{
  "head_dim": 32,
  "qk_norm": false,
  "init": "normal",
  "init_std_up": 0.0298,
  "optimizer": "soap_variant",
  "lr": 0.00495,
  "lr_mult_up": 1.03,
  "warmup_steps": 200,
  "schedule": "wsd",
  "decay_fraction": 0.638,
  "batch_tokens": 131072
}
Each number is 200 + 30 x the weight over its row's rms, rounded and kept within 0 to 999. Layers, rows and columns count from 0. The size before them is the row's rms in percent of the matrix's.

# up: layer 11 MLP up, 768x192, rms 0.178, rows 217-252, columns 96-191
# down: layer 11 MLP down (transposed), 768x192, rms 0.177, rows 217-252, columns 96-191
up217,104,195,181,223,178,177,186,180,236,210,214,214,141,239,237,198,189,215,207,219,229,217,219,203,159,233,188,236,182,198,246,184,235,204,219,167,178,223,199,226,250,236,137,174,194,205,193,200,206,152,254,217,225,145,197,206,209,241,229,187,188,145,238,194,143,228,212,168,225,175,192,216,217,152,162,224,201,175,175,210,253,185,161,199,219,149,191,137,210,170,189,216,180,220,228,240,173
down217,106,194,202,194,228,216,147,155,156,222,213,218,219,221,171,190,168,182,184,194,178,198,187,183,186,192,151,197,213,208,218,213,207,177,234,205,187,200,196,261,171,178,212,165,265,187,203,218,187,154,215,219,209,224,203,226,207,148,181,197,196,179,221,220,200,257,221,202,171,225,200,218,216,191,171,185,204,150,185,211,194,236,227,191,191,255,253,191,178,202,232,220,260,207,179,233,186
up218,096,170,210,196,203,191,191,140,210,220,236,195,184,197,207,148,236,156,171,190,208,243,224,179,207,227,213,235,159,240,230,201,231,207,206,244,205,168,151,169,210,145,200,166,173,199,199,178,221,234,225,225,188,180,179,217,177,191,222,185,170,182,171,155,177,219,142,221,175,165,216,187,213,231,212,225,223,192,201,131,187,164,199,267,166,182,196,204,204,194,195,191,182,208,198,160,180
down218,096,178,211,177,173,246,263,238,244,228,199,162,222,230,199,190,217,198,242,174,193,178,253,163,197,148,198,204,188,207,213,246,204,202,157,223,197,172,199,154,203,182,180,147,218,190,135,201,172,203,160,199,196,151,259,238,263,227,218,201,212,138,188,227,234,194,187,208,238,226,261,217,190,212,193,236,191,193,178,205,197,163,184,225,186,243,221,252,151,184,174,205,161,161,220,215,190
up219,104,217,225,181,206,226,207,230,225,238,218,206,173,214,237,205,230,218,191,199,268,180,217,204,196,200,192,204,210,167,174,199,235,200,226,179,194,225,221,197,202,154,222,171,204,186,182,226,227,149,146,176,238,167,179,202,223,234,191,236,235,233,131,163,218,220,200,238,175,152,194,160,238,266,227,200,232,219,179,192,209,190,211,211,113,203,155,157,225,213,178,167,211,225,213,263,211
down219,099,248,179,234,229,215,234,207,168,181,172,183,195,180,218,262,173,216,210,206,150,221,208,185,184,191,172,169,210,269,208,284,170,293,182,229,196,223,229,201,200,171,212,214,231,201,175,222,199,170,202,146,184,203,220,230,197,237,243,217,164,198,263,240,214,151,161,217,177,214,275,147,165,185,184,199,188,174,213,150,197,146,202,141,263,213,236,172,200,278,245,196,218,205,183,197,223
up220,100,174,203,207,190,184,163,158,214,195,229,235,200,190,228,228,140,227,201,247,177,195,281,199,167,228,240,227,181,213,186,196,222,177,164,198,168,229,266,178,209,220,197,242,183,198,168,205,224,209,240,179,194,166,145,121,200,180,195,148,216,155,225,180,140,172,213,202,221,167,233,223,198,218,195,196,195,169,206,214,223,198,220,232,199,192,177,192,154,165,172,212,185,213,220,210,188
down220,104,194,169,155,192,220,217,230,182,215,174,180,170,224,185,142,209,208,217,183,228,204,172,187,182,214,178,147,187,191,250,174,181,236,192,236,192,184,168,221,179,227,162,237,197,227,260,173,190,190,232,257,243,182,178,192,200,152,209,229,213,232,197,224,195,151,187,178,164,194,149,190,197,211,192,197,192,195,193,191,138,163,184,194,176,214,215,230,195,171,232,153,276,192,206,255,211
up221,106,224,231,185,175,222,179,200,99,185,233,162,173,230,202,192,167,212,217,178,190,230,235,165,133,212,197,185,257,189,194,168,185,179,174,182,250,158,243,140,183,203,187,218,219,226,191,237,163,231,163,204,220,215,195,180,208,238,167,191,190,220,211,294,221,129,220,155,221,216,214,162,222,190,233,206,238,212,237,226,215,211,194,216,185,215,221,198,214,279,230,192,218,113,214,159,182
down221,104,243,229,150,213,248,149,258,222,214,258,165,222,203,116,203,216,196,243,175,186,201,208,180,222,204,236,188,165,229,154,189,174,189,175,194,171,228,174,275,230,175,186,199,182,178,256,188,175,190,210,184,153,209,165,203,211,224,228,231,202,210,215,170,180,154,201,184,159,181,171,200,203,260,149,229,157,189,162,213,223,147,194,185,235,196,193,199,226,202,218,231,217,186,199,232,166
up222,098,141,145,195,235,218,178,155,186,204,197,230,156,214,199,164,190,262,132,212,211,194,210,164,212,247,172,147,197,186,277,231,213,208,216,225,159,247,223,181,192,237,163,168,155,202,235,178,194,185,144,211,158,166,183,192,192,172,216,196,208,154,202,208,194,182,179,218,208,158,196,201,209,286,235,183,203,217,189,194,181,217,190,270,230,236,189,240,235,228,134,205,198,265,231,229,184
down222,095,180,219,229,156,202,182,201,196,190,209,187,192,165,232,228,208,180,211,230,155,224,175,206,133,157,224,226,177,198,190,185,203,148,157,206,222,156,166,205,203,194,186,179,249,233,198,157,182,179,219,166,179,220,193,254,169,166,148,194,229,195,168,192,195,191,191,230,193,232,176,236,186,247,189,143,166,178,211,188,156,200,209,185,205,174,166,191,184,212,217,231,156,182,205,226,180
up223,103,182,203,195,213,253,167,180,197,255,188,131,150,206,232,240,191,204,228,185,189,244,219,236,196,248,131,157,201,206,229,267,197,215,206,250,194,135,202,167,208,241,175,199,193,209,241,231,167,242,194,219,167,169,193,186,151,198,157,217,199,215,213,231,176,228,203,183,172,229,219,211,205,208,176,205,174,197,155,125,223,246,171,228,170,157,177,203,216,209,205,206,208,225,164,238,183
down223,106,191,196,238,176,159,216,254,195,198,204,181,209,239,198,193,206,228,250,189,219,162,224,224,181,187,225,236,211,202,253,239,178,191,199,254,185,187,239,177,181,227,177,221,214,206,171,185,197,212,214,194,239,196,212,234,276,133,251,173,175,210,202,210,186,168,177,200,204,191,164,215,309,176,216,233,174,199,236,162,249,159,221,201,215,212,227,248,213,166,187,183,219,194,163,201,206
up224,092,221,165,197,280,239,194,191,213,181,182,270,232,217,228,155,188,198,170,124,221,162,214,171,175,185,266,199,203,275,143,166,203,183,184,202,206,208,202,198,221,215,182,211,207,164,213,220,158,191,205,173,190,199,270,253,194,139,191,179,199,170,183,222,200,240,223,180,161,127,170,145,204,206,195,180,200,172,196,234,216,186,142,174,175,223,217,222,219,206,186,216,196,218,237,176,218
down224,096,233,205,168,232,221,189,174,212,209,210,218,225,195,259,228,226,176,194,218,209,234,192,177,180,222,136,229,207,220,202,183,193,192,203,220,188,236,208,198,199,177,239,178,189,207,203,191,255,198,189,203,135,184,167,171,190,271,161,162,244,233,213,215,186,219,160,241,235,229,210,238,210,231,208,162,188,174,208,187,166,137,176,209,236,210,271,150,231,143,201,127,170,191,216,143,191
up225,098,261,223,223,136,174,169,219,192,213,219,230,205,177,212,172,182,218,207,182,223,210,178,249,183,239,244,236,211,202,225,223,174,243,188,200,160,167,150,164,186,202,236,239,221,217,248,191,171,224,249,216,189,157,178,254,178,175,226,200,186,203,194,181,198,212,205,280,189,197,210,192,231,215,138,175,211,209,209,187,229,198,207,216,197,177,195,288,178,210,192,217,210,167,192,193,272
down225,111,181,135,187,182,221,190,222,206,197,238,236,228,186,169,228,187,163,218,221,251,247,203,142,242,195,251,174,182,190,127,159,218,178,223,164,228,196,223,219,206,211,232,214,197,205,175,223,232,173,201,206,171,242,246,191,220,253,170,219,191,217,237,175,251,184,224,205,162,169,232,251,210,170,253,245,221,219,127,181,219,213,186,201,218,205,203,155,240,208,244,220,217,271,199,172,185
up226,097,172,182,170,234,180,226,155,249,214,175,203,242,222,140,210,203,208,212,171,204,205,252,170,202,238,210,233,211,194,204,222,234,184,199,197,178,217,254,197,224,203,142,191,162,219,200,190,177,167,214,239,228,131,217,192,183,159,216,247,233,168,248,127,178,176,178,221,230,193,248,239,199,192,259,170,187,246,170,213,202,193,237,251,160,195,185,159,151,194,227,161,149,217,194,127,210
down226,104,230,224,213,202,222,202,182,213,225,178,210,184,250,149,181,220,228,173,222,188,160,180,181,196,220,190,223,211,200,207,152,184,214,191,170,172,219,181,175,175,213,194,206,175,277,136,210,173,206,186,181,198,234,168,247,172,166,195,237,235,256,182,186,168,176,229,226,187,206,214,252,225,203,209,207,147,202,155,230,226,144,224,241,168,208,198,284,188,185,207,271,229,265,174,192,210
up227,093,188,170,234,168,229,192,181,223,240,217,264,223,220,212,194,162,170,206,139,253,166,205,201,192,191,192,259,171,183,132,199,199,173,178,203,148,178,213,178,223,156,193,231,209,168,216,198,208,246,165,205,192,180,176,199,190,210,169,231,193,160,215,261,233,195,229,221,191,214,253,258,202,143,202,187,255,247,147,248,218,234,213,184,197,149,144,177,138,188,214,184,184,212,201,229,225
down227,091,167,221,226,231,144,194,174,242,214,214,181,146,195,260,215,185,209,216,160,239,191,176,167,142,229,251,211,173,182,161,186,248,174,233,191,214,190,233,235,219,162,217,202,202,224,194,217,209,213,259,194,172,227,149,253,231,176,234,165,210,196,189,147,195,242,226,176,197,256,200,189,172,179,207,160,238,194,175,187,139,197,158,172,186,246,179,179,183,195,188,178,256,180,196,209,192
up228,091,174,202,257,217,224,173,178,235,196,261,199,182,164,161,284,181,199,181,196,127,225,196,170,213,160,231,204,218,171,175,158,271,221,207,207,216,229,237,223,199,251,178,213,231,240,209,257,177,214,202,221,169,167,215,211,202,203,255,190,181,222,192,205,200,199,183,223,213,191,225,237,134,193,240,170,158,204,226,202,176,162,220,213,166,171,211,230,172,207,175,205,248,210,209,219,203
down228,093,192,240,220,201,185,164,173,201,191,181,196,203,234,195,192,207,176,199,146,209,209,193,191,181,155,197,209,232,255,194,226,207,190,227,235,263,216,199,152,211,159,188,207,203,160,160,222,236,251,214,213,210,202,210,158,248,158,182,206,227,200,242,227,243,204,206,189,145,151,244,150,165,181,190,188,222,186,196,233,195,214,220,202,238,226,166,140,223,159,177,194,205,178,271,232,225
up229,097,227,130,198,169,235,207,196,258,229,192,187,224,200,202,150,148,174,172,186,221,167,206,210,228,204,186,168,193,253,195,172,197,231,236,274,184,251,208,199,254,230,132,240,197,221,236,177,206,222,207,281,121,176,169,180,178,231,206,245,147,233,243,191,172,161,190,179,206,240,124,199,172,240,228,218,223,227,219,237,210,228,194,223,228,159,173,209,185,227,150,204,183,182,218,201,176
down229,100,171,201,171,208,181,186,143,148,257,137,217,167,187,221,220,192,201,167,220,193,246,215,181,199,180,210,178,166,200,225,209,232,188,190,160,198,136,163,194,219,175,208,199,251,186,204,207,131,207,206,217,292,221,228,175,211,176,193,182,252,184,219,169,208,182,232,214,227,191,230,194,208,204,216,164,173,168,216,160,148,155,223,149,211,154,221,206,190,191,199,224,205,224,209,222,148
up230,103,244,258,232,210,219,199,163,175,239,200,211,192,247,171,265,192,188,160,216,190,173,201,201,218,162,201,191,210,228,187,219,237,144,200,201,229,204,176,182,218,242,192,189,187,283,240,204,226,200,202,271,197,179,190,191,149,256,211,178,240,189,173,230,153,155,157,190,148,213,186,208,242,210,225,147,192,187,231,270,166,207,178,163,148,193,183,196,228,229,227,200,165,159,187,155,214
down230,110,211,177,176,214,244,216,212,237,264,147,250,231,183,173,242,195,199,157,198,247,203,225,215,176,185,184,192,174,188,213,183,125,181,157,179,215,191,196,180,157,218,197,203,225,112,207,137,235,140,189,161,192,181,221,207,220,258,211,188,170,179,193,198,201,196,176,227,196,167,197,190,198,208,206,211,206,160,245,224,179,135,215,239,158,162,235,261,215,188,204,173,237,195,166,199,176
up231,096,157,247,199,193,193,200,202,153,188,244,177,126,162,229,223,219,223,191,116,183,234,141,233,193,246,182,200,162,203,180,202,216,213,192,220,189,180,225,176,227,214,210,165,265,139,255,229,221,232,219,180,217,186,233,168,216,187,210,201,183,203,185,186,210,179,178,191,217,214,177,185,212,168,169,230,156,188,195,155,192,217,193,180,229,234,211,203,203,204,231,207,188,201,167,250,215
down231,100,230,242,182,199,133,222,186,249,161,173,213,256,207,187,213,173,207,214,205,171,229,190,169,169,174,242,186,200,198,144,160,178,211,169,199,196,236,180,224,218,222,226,206,163,228,151,189,234,183,169,185,175,189,208,180,238,186,174,204,171,158,199,167,197,198,178,157,155,192,128,214,187,151,218,210,232,165,236,225,181,198,227,211,168,187,219,205,168,191,176,243,159,215,127,151,207
up232,102,179,217,258,187,263,231,208,222,174,246,192,270,148,227,189,209,133,149,159,199,155,210,206,206,208,246,205,211,199,264,219,251,159,217,207,163,234,170,138,136,138,154,192,210,239,199,201,188,159,246,182,219,163,187,225,182,185,216,215,173,185,178,237,195,209,155,159,211,194,208,193,203,189,196,198,200,198,201,216,184,207,246,236,220,208,212,186,227,159,198,236,215,214,185,161,206
down232,105,195,191,175,218,238,230,254,241,204,224,218,199,171,193,202,222,211,188,182,235,199,214,192,204,226,166,259,190,223,211,174,202,158,238,195,213,195,187,179,197,263,238,155,207,243,235,174,158,194,228,223,240,213,205,195,236,210,165,224,171,239,178,218,196,146,172,259,206,174,241,203,187,119,202,233,207,272,219,145,164,226,235,232,215,242,194,236,237,218,219,229,230,192,191,244,217
up233,100,235,226,222,159,202,200,190,173,156,208,148,198,180,255,168,213,206,170,238,141,196,155,176,192,245,220,182,214,210,285,217,183,139,148,186,162,213,225,166,225,167,196,178,219,185,224,200,212,228,184,197,219,183,221,199,213,191,217,184,222,178,200,211,210,201,153,183,199,178,195,179,224,203,187,194,248,217,95,187,231,194,178,226,208,222,249,188,159,238,165,220,220,154,229,146,218
down233,102,224,230,144,192,151,200,228,237,234,253,235,215,192,269,223,236,149,208,240,218,242,143,223,213,188,111,193,242,235,212,265,150,190,180,174,197,193,214,219,200,186,166,229,210,205,177,176,223,192,185,219,197,236,196,181,195,230,219,169,138,148,170,193,205,230,271,200,132,204,147,196,188,230,166,181,219,188,168,217,163,217,210,248,228,248,223,226,170,185,176,194,229,181,217,202,181
up234,097,203,218,243,210,210,204,174,218,188,207,246,179,191,177,156,224,155,219,233,202,197,217,218,220,240,193,158,184,189,206,189,150,163,187,225,191,192,116,166,239,247,242,183,193,177,229,191,202,176,138,196,206,211,175,147,189,145,157,222,180,215,202,268,163,177,232,197,208,180,238,215,183,212,174,262,223,188,181,187,210,166,217,209,247,179,224,206,195,204,160,226,197,182,208,193,217
down234,098,235,229,176,241,173,166,226,178,202,185,136,190,196,235,245,208,161,153,136,206,196,242,160,208,170,180,145,206,223,216,171,213,205,183,198,218,199,205,154,155,161,200,247,192,194,184,223,168,212,193,179,190,151,172,154,219,206,208,218,208,167,169,173,165,230,170,231,246,209,230,202,160,175,181,216,235,188,180,189,228,180,204,234,215,174,220,159,192,158,188,185,211,213,101,205,193
up235,100,257,188,308,189,211,163,235,230,228,227,217,163,197,161,216,217,229,191,214,172,182,216,127,221,214,230,210,157,193,192,169,219,192,184,198,224,148,230,164,197,215,168,215,205,162,192,166,218,227,223,198,217,176,211,250,180,183,232,202,233,225,235,171,218,246,211,199,187,173,205,172,239,202,179,196,224,215,195,196,235,179,275,158,232,183,204,134,205,206,180,202,166,245,269,230,143
down235,099,250,190,228,202,199,174,202,212,231,210,185,171,179,225,208,177,245,204,206,179,162,178,209,153,246,131,262,192,232,217,144,190,181,155,173,189,265,207,208,122,248,219,204,226,217,181,158,169,199,197,186,183,204,195,185,213,161,273,205,205,239,218,255,200,165,204,188,168,163,238,182,207,251,187,166,214,195,138,192,168,210,198,204,167,210,249,201,232,240,191,211,208,247,226,181,186
up236,104,192,201,162,238,206,211,206,208,211,162,203,181,226,182,187,169,168,204,179,242,172,219,239,204,216,159,212,243,208,165,205,229,209,184,189,120,175,186,236,178,213,137,196,172,184,216,172,155,217,177,244,193,186,212,195,207,158,195,205,211,210,234,159,246,227,141,223,234,209,228,218,180,219,205,252,171,274,185,220,179,153,242,195,216,157,155,209,238,198,226,222,186,163,136,202,242
down236,104,203,153,182,244,178,189,169,180,228,200,207,220,192,189,168,234,268,222,262,207,205,209,282,194,142,195,221,153,213,184,245,174,233,194,182,207,179,138,203,166,224,203,213,236,173,219,208,183,190,172,218,251,227,236,172,210,182,171,148,174,167,138,218,218,142,254,178,196,124,192,183,242,193,199,248,201,205,208,143,166,200,199,134,209,220,194,216,173,241,155,147,162,230,172,260,214
up237,104,262,201,185,207,279,180,187,230,223,170,154,226,179,175,233,179,179,206,235,272,171,194,202,218,237,228,189,180,271,151,195,258,200,196,202,220,223,182,208,160,207,204,178,157,181,241,163,198,175,178,217,190,227,163,231,209,237,216,204,151,196,203,223,158,213,221,205,245,227,252,239,193,200,182,158,200,218,157,197,189,221,147,184,188,144,227,219,251,173,262,239,210,211,171,174,187
down237,096,174,187,175,262,203,168,183,210,207,193,233,238,212,201,190,168,209,227,179,186,223,193,175,192,166,172,203,260,187,267,201,177,166,197,170,125,192,233,209,249,212,213,247,179,192,180,198,261,224,207,236,195,165,214,150,222,137,191,174,228,219,198,159,204,211,171,189,222,229,183,204,204,203,171,132,204,162,185,189,194,167,228,193,269,251,204,195,165,169,193,163,167,105,150,189,184
up238,098,214,203,189,216,217,177,97,186,225,205,237,191,120,196,228,230,174,203,241,218,200,216,223,183,204,245,183,180,207,197,204,214,165,166,213,202,186,209,209,229,233,138,223,250,147,216,225,181,220,197,220,281,189,179,272,273,202,222,196,197,240,163,174,187,140,242,188,198,236,224,200,218,214,200,158,193,187,173,198,208,164,168,162,205,217,211,169,179,147,237,229,192,181,177,210,166
down238,091,156,248,200,177,234,198,209,250,256,227,187,182,191,175,214,236,230,178,192,182,184,214,185,228,146,205,162,219,224,230,188,202,163,152,192,206,187,216,202,206,233,211,156,212,241,236,179,190,222,168,248,92,136,190,184,219,173,194,209,179,136,200,201,196,210,220,211,202,215,175,233,173,182,163,251,237,198,172,178,195,183,174,244,196,194,215,172,183,212,198,218,162,158,229,241,203
up239,100,153,161,189,191,263,209,208,212,206,209,222,187,180,258,184,200,208,225,165,242,201,189,154,164,220,214,232,220,174,212,174,215,236,251,146,178,177,194,199,234,234,237,205,152,158,181,228,136,146,214,184,219,200,205,188,231,211,246,207,169,161,197,145,222,160,181,205,168,211,167,196,217,206,218,212,177,260,195,194,222,247,183,183,209,137,205,194,175,202,213,169,240,220,216,242,260
down239,101,164,226,224,232,169,219,179,189,220,202,231,168,184,226,230,189,158,215,158,175,118,223,200,154,154,146,172,202,194,251,119,200,224,187,247,231,185,202,181,154,175,224,185,245,174,215,181,156,249,193,181,185,245,186,203,184,220,236,212,191,173,138,222,155,172,175,162,222,241,185,190,236,216,215,243,170,168,167,175,244,187,200,173,251,225,190,184,179,220,173,246,169,162,175,213,241
up240,102,225,151,188,170,177,176,126,227,129,195,179,201,180,189,227,184,170,196,173,222,159,229,196,159,235,248,187,195,167,243,188,218,189,187,191,168,157,228,204,244,198,209,194,195,201,151,185,201,234,162,233,203,181,191,152,181,200,249,177,210,188,155,247,210,178,195,205,146,225,145,216,175,196,182,168,241,176,176,251,256,165,221,208,194,205,214,179,218,137,212,168,241,160,214,193,195
down240,096,192,236,239,226,154,166,183,203,170,178,215,201,216,199,246,205,177,166,209,167,194,216,210,151,182,191,148,217,221,275,135,173,169,200,110,138,160,172,241,282,210,198,160,259,175,199,200,181,153,171,165,193,166,164,216,230,182,176,195,188,215,168,214,284,164,209,148,203,191,252,209,195,215,202,224,219,209,158,197,187,210,168,237,180,243,210,293,221,174,214,229,161,237,125,200,202
up241,100,201,215,219,232,160,237,128,182,172,184,232,248,165,183,204,243,211,261,172,212,186,193,168,197,191,227,207,130,163,204,130,191,144,234,193,222,205,194,243,186,234,180,243,200,240,195,168,181,246,223,188,216,197,200,210,213,236,200,244,253,173,188,186,166,205,231,155,181,160,186,182,191,167,207,174,177,182,160,247,235,195,187,213,263,240,161,193,207,184,203,255,227,180,229,192,163
down241,112,244,159,200,262,220,166,202,171,214,213,217,197,245,193,192,278,176,200,222,185,220,226,268,175,222,227,192,276,236,211,224,236,104,234,256,200,219,173,199,208,184,197,226,165,215,248,202,188,156,209,198,180,187,181,182,222,208,180,181,211,187,209,161,155,152,198,206,140,152,160,217,202,206,194,202,244,185,177,197,219,168,216,207,261,224,197,240,206,243,237,193,207,199,198,197,235
up242,106,185,196,196,213,252,212,163,134,204,190,168,151,221,198,251,220,183,208,185,217,230,237,148,192,207,200,179,206,236,200,140,230,226,214,223,155,191,269,216,226,169,199,212,205,220,248,175,168,222,227,233,169,142,193,227,183,208,209,181,223,191,204,171,202,207,211,252,179,250,179,205,206,153,173,199,177,240,135,204,238,228,224,183,196,133,190,217,212,214,170,155,225,220,166,222,184
down242,101,214,188,181,170,258,160,172,193,177,201,240,224,237,229,212,207,188,243,201,221,218,215,263,186,164,232,170,182,274,240,229,229,238,150,212,233,210,236,218,220,211,205,207,180,195,220,220,207,200,135,226,253,168,215,236,235,221,205,203,222,187,171,186,220,188,161,202,238,229,152,229,258,188,190,208,234,236,207,153,192,211,179,256,239,194,197,166,185,179,193,199,182,184,239,214,208
up243,086,203,175,175,193,167,181,194,183,169,228,201,209,201,218,149,186,193,208,185,233,203,229,224,148,187,125,153,214,194,151,169,216,239,188,223,162,163,178,195,227,155,185,188,195,223,182,169,259,210,160,167,167,186,251,233,138,216,202,239,157,135,248,148,201,251,193,219,210,242,174,180,169,225,142,205,215,238,178,149,207,184,198,188,149,213,205,168,249,197,186,201,214,186,219,167,189
down243,088,100,199,143,234,203,202,206,228,245,214,195,192,212,231,196,179,219,264,223,202,212,183,172,165,209,160,188,167,235,245,194,185,268,205,184,203,242,213,244,256,223,209,180,173,227,205,236,169,223,204,192,216,198,167,230,228,227,235,168,191,207,207,182,178,209,189,209,194,215,225,155,210,205,198,180,194,159,213,205,200,211,236,229,245,240,136,241,164,232,191,164,201,183,232,238,158
up244,121,181,130,197,223,244,216,213,168,151,219,189,184,209,181,170,198,240,245,211,200,158,215,270,202,207,212,247,216,221,196,173,201,194,208,150,191,181,160,180,244,221,202,194,172,189,231,220,169,208,146,248,159,204,292,183,171,136,137,212,219,205,182,251,203,177,202,206,188,202,209,217,196,239,229,204,192,229,220,200,159,211,178,203,203,150,205,195,196,145,236,180,191,248,217,143,179
down244,123,179,176,213,200,242,138,219,153,225,199,181,204,198,225,182,200,167,223,178,265,234,212,203,199,234,193,214,137,229,228,98,195,265,216,179,164,212,141,151,234,206,240,190,210,213,194,182,268,208,205,158,210,134,216,177,212,152,173,225,248,222,196,232,165,209,193,167,161,209,233,191,169,240,227,218,279,169,247,175,173,228,222,169,183,196,202,192,150,183,208,207,204,199,189,163,210
up245,095,190,264,201,201,221,175,170,150,255,224,245,155,228,207,179,213,202,143,223,183,221,211,234,223,196,252,190,150,202,240,176,161,246,180,138,228,163,183,187,232,234,186,203,194,258,220,163,208,244,170,231,192,191,164,202,197,173,218,170,196,220,177,210,192,151,230,283,201,181,216,189,201,230,212,191,215,215,203,183,189,210,222,235,202,174,270,213,180,218,221,220,216,163,214,231,137
down245,097,191,235,232,182,151,187,210,151,199,230,150,209,201,227,207,204,179,194,149,184,195,174,188,202,260,199,187,214,155,174,232,221,142,205,166,157,196,215,204,215,206,210,155,154,187,160,216,193,195,202,187,207,224,183,147,233,231,207,197,236,220,159,192,202,202,205,194,193,219,150,226,181,274,182,203,263,178,194,201,209,203,184,194,126,253,236,143,179,192,216,170,180,248,163,211,165
up246,100,240,122,232,217,206,205,222,206,223,168,234,172,171,207,255,217,245,175,165,205,166,217,201,235,201,221,248,177,248,135,146,240,233,166,178,197,240,199,208,257,187,191,227,200,150,158,170,202,215,176,160,194,229,177,180,203,208,202,185,228,187,192,217,227,172,175,150,156,205,202,188,158,213,188,233,254,214,224,203,194,185,176,215,220,206,196,238,161,211,167,176,200,166,199,186,108
down246,102,157,193,211,160,219,169,177,140,171,204,209,193,218,174,174,215,221,220,186,188,193,208,212,208,168,207,182,194,211,234,215,241,174,258,187,274,202,282,211,159,191,167,221,207,216,240,166,222,216,158,185,207,216,200,150,216,199,203,152,233,166,248,180,171,174,220,254,224,190,194,198,144,192,180,200,187,219,206,197,261,158,180,140,201,207,171,237,121,232,234,189,226,231,181,203,218
up247,096,238,249,150,212,163,225,188,154,210,231,193,168,219,178,190,226,203,236,186,191,117,192,205,183,200,188,242,147,190,201,246,194,183,199,198,179,192,151,144,202,217,244,208,186,141,200,239,138,208,204,203,165,211,180,204,140,205,186,176,163,152,244,171,251,225,246,221,172,208,222,169,190,181,188,188,169,194,156,191,201,183,176,160,181,223,195,203,133,243,217,182,212,204,206,205,200
down247,096,228,203,195,230,233,205,211,180,215,215,200,146,235,198,225,147,211,230,198,223,175,192,120,199,207,150,200,217,245,208,153,205,195,184,147,222,216,246,223,205,216,174,177,206,256,232,254,239,211,223,240,204,221,257,191,157,215,239,210,224,174,178,196,191,210,173,222,237,193,204,238,188,222,251,207,188,221,193,239,237,227,229,224,203,205,211,171,156,200,132,245,207,233,170,220,187
up248,104,176,211,219,145,215,161,265,196,275,248,213,203,173,196,218,182,262,217,150,218,235,159,171,210,218,229,184,223,265,218,202,225,184,155,218,161,257,165,209,224,223,202,189,207,204,206,135,210,217,213,203,194,217,214,197,189,164,224,237,201,188,187,209,223,212,198,211,193,200,217,240,222,175,185,190,209,245,211,226,182,233,193,174,178,181,242,211,228,160,184,162,207,147,182,230,183
down248,103,195,189,225,272,158,218,208,194,222,126,166,209,200,212,191,148,218,180,187,199,238,158,174,240,257,211,187,209,252,189,244,152,163,207,201,147,193,211,221,194,212,198,252,265,190,181,152,185,147,176,212,209,188,213,208,194,168,226,211,205,256,181,172,219,154,195,256,202,200,213,165,177,209,189,206,202,162,223,212,189,192,220,191,183,193,177,204,188,220,237,128,181,183,196,187,228
up249,107,196,195,213,197,213,182,179,247,195,134,203,150,167,195,222,224,238,179,158,199,207,195,148,216,228,193,137,185,203,184,195,201,230,230,197,203,158,190,206,206,184,281,244,216,220,196,210,161,187,191,181,211,168,195,173,138,238,201,166,204,182,195,192,194,176,191,229,211,206,220,160,153,223,222,247,186,238,161,166,185,180,201,243,258,211,173,205,219,210,159,179,149,169,189,199,213
down249,102,223,200,217,213,194,169,205,234,200,206,253,191,192,215,165,157,254,184,218,183,217,192,180,256,174,175,215,215,256,256,154,297,173,257,181,177,223,179,188,241,176,237,162,210,198,227,199,206,209,207,146,232,223,203,200,173,220,220,247,178,205,208,173,152,189,189,156,216,177,252,172,230,229,184,181,160,195,211,266,260,189,187,169,213,185,195,192,217,251,238,149,203,201,213,178,163
up250,099,204,172,202,166,244,166,105,226,203,130,231,218,209,243,182,191,181,204,182,145,166,198,212,179,203,151,164,179,176,155,174,265,213,175,227,232,201,198,191,222,142,197,243,174,235,159,208,168,135,194,170,200,208,225,233,206,193,184,197,186,154,210,211,206,183,195,170,179,239,183,144,234,219,204,170,221,176,193,263,214,235,207,204,179,205,202,212,156,235,169,231,245,166,181,212,211
down250,109,211,211,155,156,281,211,256,236,156,218,240,197,221,185,206,149,255,189,209,202,256,231,199,207,181,223,190,231,176,198,273,202,235,230,240,188,251,191,186,188,215,137,263,173,226,161,202,267,211,232,190,176,187,208,227,220,174,164,225,198,141,168,218,217,173,155,181,179,214,235,224,222,223,195,174,191,232,212,212,195,209,194,214,150,186,203,200,156,187,205,227,199,173,170,277,193
up251,093,236,185,157,207,235,91,198,248,215,126,194,235,201,186,157,270,167,225,207,178,165,245,169,216,238,195,224,225,223,217,248,175,239,208,210,156,193,201,182,191,193,191,209,157,225,256,167,237,212,229,187,222,176,191,244,218,209,222,198,240,181,239,216,209,183,208,230,180,172,196,204,223,196,205,193,179,188,175,178,242,174,216,205,203,176,233,179,228,219,259,196,206,185,237,193,200
down251,098,198,171,215,252,202,157,219,232,202,167,191,195,201,199,169,159,220,227,201,204,212,209,221,212,224,198,209,184,226,205,221,239,194,200,211,205,148,198,252,147,204,194,213,207,181,211,183,147,177,235,189,235,240,227,209,204,158,213,220,200,168,188,175,189,285,195,238,213,193,171,166,176,205,175,201,207,207,216,217,197,217,181,170,171,181,235,209,168,161,166,244,168,238,203,214,196
up252,097,181,221,223,253,230,197,194,206,216,184,189,204,230,170,126,174,166,275,197,133,182,184,213,158,168,199,202,195,211,212,181,233,156,202,194,186,194,212,185,195,237,246,176,163,219,204,206,182,173,187,187,192,176,207,118,226,237,260,224,148,215,178,148,163,234,215,222,207,231,217,152,209,140,215,163,138,210,199,227,194,204,155,214,198,168,218,186,155,167,195,179,172,227,216,177,252
down252,095,225,259,173,158,205,205,213,203,192,160,213,172,204,155,294,200,156,199,211,275,168,212,184,216,207,186,255,215,182,207,228,224,215,161,254,238,204,181,186,186,208,171,221,219,197,212,195,219,235,195,203,241,211,196,198,154,227,211,180,184,195,179,176,228,124,195,178,222,166,226,223,207,208,237,182,205,192,158,213,217,157,233,215,239,205,141,189,254,189,196,191,229,219,210,199,212